From a checkpoint of a small transformer trained on Wikipedia: width 160.
Each number is 128 + 24 x the weight over its row's rms, rounded and kept within 0 to 255. Layers, rows and columns count from 0. Numbers have three digits each. The size before them is the row's rms in percent of the matrix's.

# layer 9 MLP down (transposed), 640x160, rms 0.153, rows 554-580, columns 0-79
100:130138118089154146099099144118154121113183148172172138136134156152118135138150131139132117146119094114157150110175159133121112143164158130103146156094136129130152102164084123114155117081107116153128110124134109069086118116137107097154086139
098:140127154159129122130132168136076156176119106153081157123145169132139130162129086185102125127152151087115120151143134162115106138116129120147188138096091146177157098114090087136107175124138145121143114163160161166113106153128155122165112156
103:130117117147120144132109114148154148160169115114163129107094180143112100174080183138141132100120122158132111130119125140126132147177121129124134122147097142156086088111137137112119188141140152168123127094154126107149147119140151180121175133
097:177119174128120150126111135142118145121073110156113125130132105158110118094147123132145129132119138104111137142127114120117086222132122137123129130163128125172101142078132157114115093161166123096131151109121163137161118126175095106138136124
103:133125159137153139094117145129118119114137142119130117124188095167106076148126123140134127103128109050115106106122154138118136133129112111135161125128146112089169140142146125155158141129179153139137082153125153130097077122145066115149137148
093:114123179142129160166129108134119077095126179134132114134152108140137113132170131113118198105133138161100158131110131141137092160120118137112113153143121149132128174110156139122108109116112127118137103085116137112108126143132061134165157143
093:106106135128102140168166159061139143147140134144143117124085148129113088119100146134120139125089161143110156105107132126146088147134093107109131169107104172099127118127134137102106102128084093141136155100109121102105159147161157118078141162
101:108150107155139115213135137100103164113127137135134127143098157123120159146131129110071165161123119115164154126084108140159132116139123101118142132138146153136097118147151136158117149130114180130137117091170116102089119125132177160160102197
108:147119122115188090140075128159090102134113163141111101090142161087103107115134140134150156117139140076144132077113148114088163112069098142137155161141124136143106139169105119100134143107146146133133151120147147109146146142108111108124127122
101:132091090134168121135130123103124159157204148114131116138129157126153116095163104106125126099091080108148098122163111173141142143091133137111134103090124144128084125150193134136137128133119148115158123128135084120097165147136109131126136151
109:204119110140143150140148088102136157126134154105144182156109149130080126143129112151140100162133166136142106113116160124123162139114100135149123106092153170139126151119129167120095127153148137124113132136123115164087126115122119153098111100
095:122113133100119094150100101186157115147096114162135146133123122106143179133110086145122110159136178116095102178136119112110133134085142134101100113135179158166139107123120165167147079182097165136125141156127146132113157110112122109165132080
103:146080113090180168104119141112099145095160094141158113147125107154103117105152070087111125136118156131129152141128129137083139126137134113124127149122128085096184149096123162127118176122151099134098140129114093138141126120098091069091106082
099:138123123124130126106108139166139095112097090113133146129113110134129130113128149111174114145115129146139130130109128141195122105135162104151156126084133075112088105114143129108130103128153137120131116134105130139119091116094156166159127206
093:152133110198149168136121151135173104137120093139162114170112147124111141138127104126119140130124153139124140157107091126154122173110122114125143132128143151137129199133140113142138096133156138116146113089139149131084147117165164086115109152
100:116135164109110134126124101094147106120129138130097079132135150140139161093141128154122119114157128148138142116070103121132125184114144102105098140122099152120110146106116102122105167118128112101133114159147119073099116144097137129125142078
099:139117140145114100134134117128113150128127135168129147085143118083124104121148108096130149162123124129139130127098115131141137098112153132135177138155174163137150163081179095128130153112179097175094121182110113141131136146119099119169135125
093:097145119120131109146119111151131112122102095121131143120167099145135085113153111136124143090124140136131156082144133152158162058136152126121145149128125100096191152196077120090142139126134099112179154098128109124140103102088130069125152139
103:099132138127126140140093123133173135113150116113137117140166091105130122117089090127138147122171112110132078108123121152169135151153116150131139150138113089145113103181130157157127124133102150157153131103130138118101066087158122154129128138
096:086144134096129121109084144102150097153119140131116143167098106116085122135137181103140154118128126152144141183115152107148114109109138170152114127150122109184099116083128141138136155127113129105109131112110085131086127133174114104143113106
098:149117099116135152128118194153118119108088116105113117135094132165154133094129072123143128141098137140112170148112112155145128117111173150164144153141104084143118148163166148090182146129114122172135138113127147170144116191156150115128177131
102:123092156108114119081126140133121118108137119152101105128133107147125149122116095116129107126151166159090103155089135126178128163105109120141147108132122115118085117170164079103135124112153086107149102126151129140109112121136086107187100095
102:140130108152109132147115136119114144117126157151100102116127111108101107148102146097160172178078126150115162129089127136119101142126149139115140133137078136113089144145124131113120094152137106102105119094113134133104102123134149105086154164
092:108111087159161167157132114157096158122148141109100180154108130122122169099087156120111144155116134166135087083105101124120142102141161176131123139166112151154095114139154099135141146118132143122138133101184097119084094135136098138130110101
102:117133149125114166130129100099122160101170137149146145137145118105162092077098123129133124154160156112147130089085144097169119117110149111106120138143157114185148112103099126113144154141149142108128144121158132110085126131083115140137088108
105:124152107158163066135175137115127099122155117153131162117144077141102118104120140154144132138158125113135122190126182136138131169112126139123160101135121079127122145115172069109178150154159118114132133117097073128131147128126185167151170125
097:138113111089131179087102127125163121099120183150126130154128141108122162141127099154096127161101109092144163123111135131077112117136105103115113167136138143134151095166161121143131127148127093110097156125106101126104142118150149111116160109
# layer 9 MLP gate, 640x160, rms 0.169, rows 555-581, columns 0-79
099:135130109094101148091117102134125121137097096096106110136124155129114130107134130109079146116151123111094144075157156120121120118183180110138144122128130075167160149124122116134108092093089133149094121148153092132145132142120145118084135131
107:145149131133151148103136084081143130119110107134057123111117130101121118146148153108102100133115143106144127107088128107103121103142158116104116152142143118121127122134123132120157103154107146134102109123092138101091106149128163127135113165
096:179167105139145109126132108115140129121072124128132119114188162122143108107118111157123132123138137117118151130151103181114130166159105143101123109106121113157123153107146146118150145134137113144143148156111151086142130127102106094109153117
104:089135151110105181116132104108142141148123112152131107133131126140157129148103107135100159126141118121134098101154160149108142109080131118101140163159124117088140173116136149178108136112170143128110065115144103109131088105159121128175116083
103:136158127143133112156138148142120124123141070122125156136047119131158133139165097132140158173122152174112132114080179122148121125152097109136161098150126159136106120117176132174150115146163144109130134140132136157139120131126131139154142168
093:092131135139116141119083148133119111133077151080152153162125090155115204187091121109148155149161105111128070146141143142105147131111098141105134118100126105123127157140103160116130141118130120146139128115104132077150140145125097137174155140
105:144119103146144121158121089142076118082090119134080146131126128136128107134169145157152117103172120120116126088102085156121191150146110145089128177137111148092122124123146112141140155146100106123123119101173106108121146131121165150121126150
096:146143128154097119126081115124117099118125118133137114172147138094120141121150143109125148126139132156147140128121179106141108172103154138154093101090137129149153162106123091118142103115101104098155103121164125137139093130126147111121101150
099:143127106127127106143134128089140099131142122154105174123150106123171084156123098082168132112118099160173185077088128112143136131112077135121142098137139143089069167107166129118145150100138173127138143129114103184133139127060164130128106135
104:124125115138104109153142156164120141101130146119121175136163134142117100105125139072158122149117174135142149099145147168151163118126137139080149092158170145085113118150129121132097123166101123082117120117152081124111137162132128154146169143
086:139103144105086163138118102163119168134149085156121121144164049058176158125105108124066130139126092149125118144141145108107092115114138132123085132128152101107144099104151099155175170142133125120122128136137101155145132127124127110162177109
097:135131133122108101099113121136101107149102166099126131135109135140102123151181148151133159099120117129140154097162142085161115139136142161127108102120134167130120159133131191090171096156142125104099103153121087143143083142123163121177084153
102:163115118131138117149175108105150169153117119090104153126163143082111132146118109113156142150118143130119129067155114160127117104175160148109150158127147108160097176120126135115096094103101129098098117132136169083125103151149079121113129129
099:151116125108053138114112142141093137142108146156072088121123095150150150121114167116124123121089140116124149133175140119132133120129156136166134172164148140136155083130140125080170135139111136102125142161165143084145094167135113116133165125
097:173086137138165137147124135139088092121155094150140135141126139166124133105166096157113139117145121162101130143123153156115119125168099137115136102149125177174116134125119123133085132140147126138144175161180138089161131162129096111138092129
101:143144136105114138148145148084119128160121108119147138133138164117150104191137141141092184182161167093145132116087164120107136094132144112141156137125110143129131127076162155140178134123165149118130152131071134158136144122114112140146100104
096:115136118123170151134102155088133120162101111082090142143141118110164140143113135101090144121119108102128146120110106101138129128135106169125136165168166104100123127114135132120129114148084147112107125085144119126122126140142162133128141106
105:107110088101091105151119144166152158113168160109119138110140163109114102142121112087155133112166089144105144144123143129158101136162158126172130113149128142143096121155097138132120098117081105121143167158097140172146097098149125149167118095
104:162110100169142121151161126139155137092121132110130102143120126119114081103111107139145094159133131139125131148094117127103106107102113168089120131112153118129158134154118127111084095146118167149135109122148153111161115122106109173143165127
098:166153107135125160176141140137089161135137139127099106144103148201163118138098115127154146108097121110108141135127137101165089120136140148108160146139114113106106148127132136111194129103097103126146129154105121124153068174157139131176176102
102:123123116142106115128121081145143081163113160201140153131158142159120114154132153130075151110174169112120129144144142099099108196143152096186155118165105147159127120141143096131105097124119095131133114117127186126109095147109105135146125122
103:158126128137107168169129125132080132101108113138108145159157113069113136110120133113152165086100145120091123146126129155122084133122136148109123101119103119123119143109150160071131108153133138116111060104135126122128110149122136112135167146
096:150134104157115113115092120128171115076109135122126086121105088112169128138126158146103123102171106108109134145137155137160102143146116114136139107121111118118149091156156160134127126132110144107134146131100180130165086114143137189120141102
098:125111117141161103128133167099109155144117131146123128127158100105129145087144112173104096138113147142137102164149136084156142093131164138092121129112136119139107106104133146155162176157091139120101142146099089128136149107099132120145178110
108:155090139114131136151118142129131115127121131118107153148182145071139143137171110085144134149140117125112117129126084073150134109136132123119078144124066175136107108148118125161098144102117154141131131161163141138139135135126167156125134152
094:117136118156086077133140131109119128141140065129142092102190157130150142111100113100103124112141156134080130115140138086171100151161162135164118124157178092113143134111108093110127134140160146156150103104132152126131118104138101126122124144
100:129169103156094089128169123126175160133121068140124138128156145171144099126140115176110111115103112161123091111150124143108096090121089152107099129145153147079097129103130102094144137078130146081090151136125101128081140116137146157113142127
# layer 9 MLP up, 640x160, rms 0.166, rows 555-581, columns 0-79
101:129178126114160164108152154094118129158127160150149134102080130123111122155142159142132164122168108121113119103180099110106134125103095151119171111148111129124133110139143125128089108126143134101147151114153142128096131120134166136104151101
104:132115118150111126123172147133126149136119125102104111158136121145101117129096138174115130162090162157120099151155103111125108141122155075089150121134136167139112153073135150137142144135136195146125105107134129143139174110102132094107171172
100:115124107118151116168089127151162153143205116128120147103147149142140121113118155097147129154123121123121107100119155121092120128094142106176130142115139134115128128141146096125162091132134117140131119078148155140158150083154124157149119105
102:149177139097152164101111144101152131166153149136094136155122150125122140134118078134165113158110083127124127124161162111126170122126120144136128125145114136093113131095092113154102158176111121078111143154167107107122142094068132140127117126
097:181149137095148152105155119111159137151097179141151088146151149137143080143132142124084115082140123097102121161140114137117156134095106111136149077119109099107101116108143074123116141121133164099131124101142097124123165117157120121130150107
091:154138068119108146105126069135148094084094162176089147120118103100174136138126144108145164124150082127096138147134103142139107141127111112135157116160105133101151110141118137084105101170145195109115137140103150140144138131154140121087154079
100:073107139081121139128137170101123139134138176142149085139126133167146113122127068129167143112101151158155122104141148106115123130073121120204167104124128101129112120114135083131128145150142088139119168159099132123135127158148122136137155112
106:141137113083109123131125136106117129093122103154150077094131133108148122111125105136159181148145109136143150124171118110100088135140107121130153105123084106141145133115156104110123124142104121136133131117118143097129145149166200159124133074
097:128115136158127151126155128145096155155143091170141135163126174150116175136125145175142107154097090125102051112131104129127144089141139116064139128117167115142168115080137078114172129155130127118121120076118103116145149100113129114120159158
103:093124134133137177139151182120158094083153105127123119124131152123121069086125109154093089163121136134099104096099103157119127092165136110130095137112127105106076131163138154085128111132138137083130147155091112120126144151129144167078098164
090:124162138176169107127136161140163123110117188147142103143124151154119150149127161098124130146097150121147131148176096110136158120091127143141113089089157148171168149133092143130143098090075083145119137134153159079140156121103145127096126100
102:122138081139135142116131107127135070119097124144061125155092174122134161090177170150108122121116118130112135144124145147140096138159114130118124133118092156126167103134123147115071135091143144138135097094149171107122154112096091127145157132
097:155166173124108145135107131182122115179067134136116164176088156139123127145113147174173135112152140111131135133144109107113090167100142098161091119120119136132127161126108107134147151168140126088126114104073083124104095092138087169127122125
092:149113121100108154135161135126129120125089117142092109117108141132105155128159136166155171150083109142145098139127149100142137139157153105132118145171096136124178074172146126116154120128161138119124104127168129101134122137074127073117118126
096:138105148111151120134096134102111132166136147100150131155126130169115128139122118185116102151067141150120099157111144149127146139112115137109134145135161162154142138114140153124113124152125127146154112087116103158147160163144110141158126126
098:163136090178044104166110135140146151107122163143111121096118162131156143104159144152151169140130131136138133173148102083136164123110105104125092119157132112107132138139140091093114113147077103149121134074123109074148133116108137089116142135
096:111123090139128120105127122122141106146117127096145110097136153103101136116159139146131171104115122150125101117112177133097146123102124102086143163134081150148115099164189120117145134146122139083117135131153084120112098163148152131101072168
103:176162118128123130122150139128095111155108104112115126143181108130119141127141147162172116140110085145129081119146119118144070150144113105120121139129147116159124094114097147103100128156120142174141134112138042106117098102110076115104144159
100:149107164151126129105171141174130101144099159158115137140158136166170078146174120143127092139123159147115114121148161105121145144127104147126111167138153137106125195124107122141097110089199122095088113133132113120144113066144110083134150149
093:116128136159096132130088136142120136122125118101154135129143090117135139124151131106127089141117168104107163167171159115138103092087148128141091123059163129126107155112097113121138147133134086129155163130118144103119133151119144133108083130
099:122137127158063127126179135106139112137137106095147145130107121156143140091129144163117112144166120143130088135085138104140134104119136105103091120125182102127161136100129129106164129071101142115099118108105134114111076089131145143140115132
101:106143164134107155139161141104105117104116125151171121112122108150115124140149124106131105138138105212101154085102132128143111162144163101065130125127144144134144166157121110090167123156149140078144128146151132109132134082127125111112124161
099:131120121119107100115156121146139108104160077180117177110112142115147118101125167135138126132115090070139096165154125134129232118103169137071119097100117116143117064122128095121122117104111149126127089116107152109113126111113143133094160124
103:138161115140164133180124162108146136131098137089147131113149108123120112177150124148096088132141129147150073126144091090138149123104126107081110137094144121117161081157139173146117135126111126164119124108083117126165176093127124165122144095
105:093121106137147125149128136111139100127164104141125076122101099133189104094144157105118164124126135126103134172136118141120154135147118121161129084131140150138150116115064152140124147108122087123133159098121134107112144126103155123101144113
090:124124145129170090097117132147150092126127168136102119153088130108147170142138104142130174112148137071135126087162163119076096141116126096120118124146120117117098105120151110152168129158121137086153152135149139103130126150126167118143147070
113:157103123128091140129138089135129129147143135112098131126074129098150106126151096147119124148100135119127128172154105124101141106080151141131114105119145100144131122120067099122090147108106119112126147128166089134136134150087127116105130127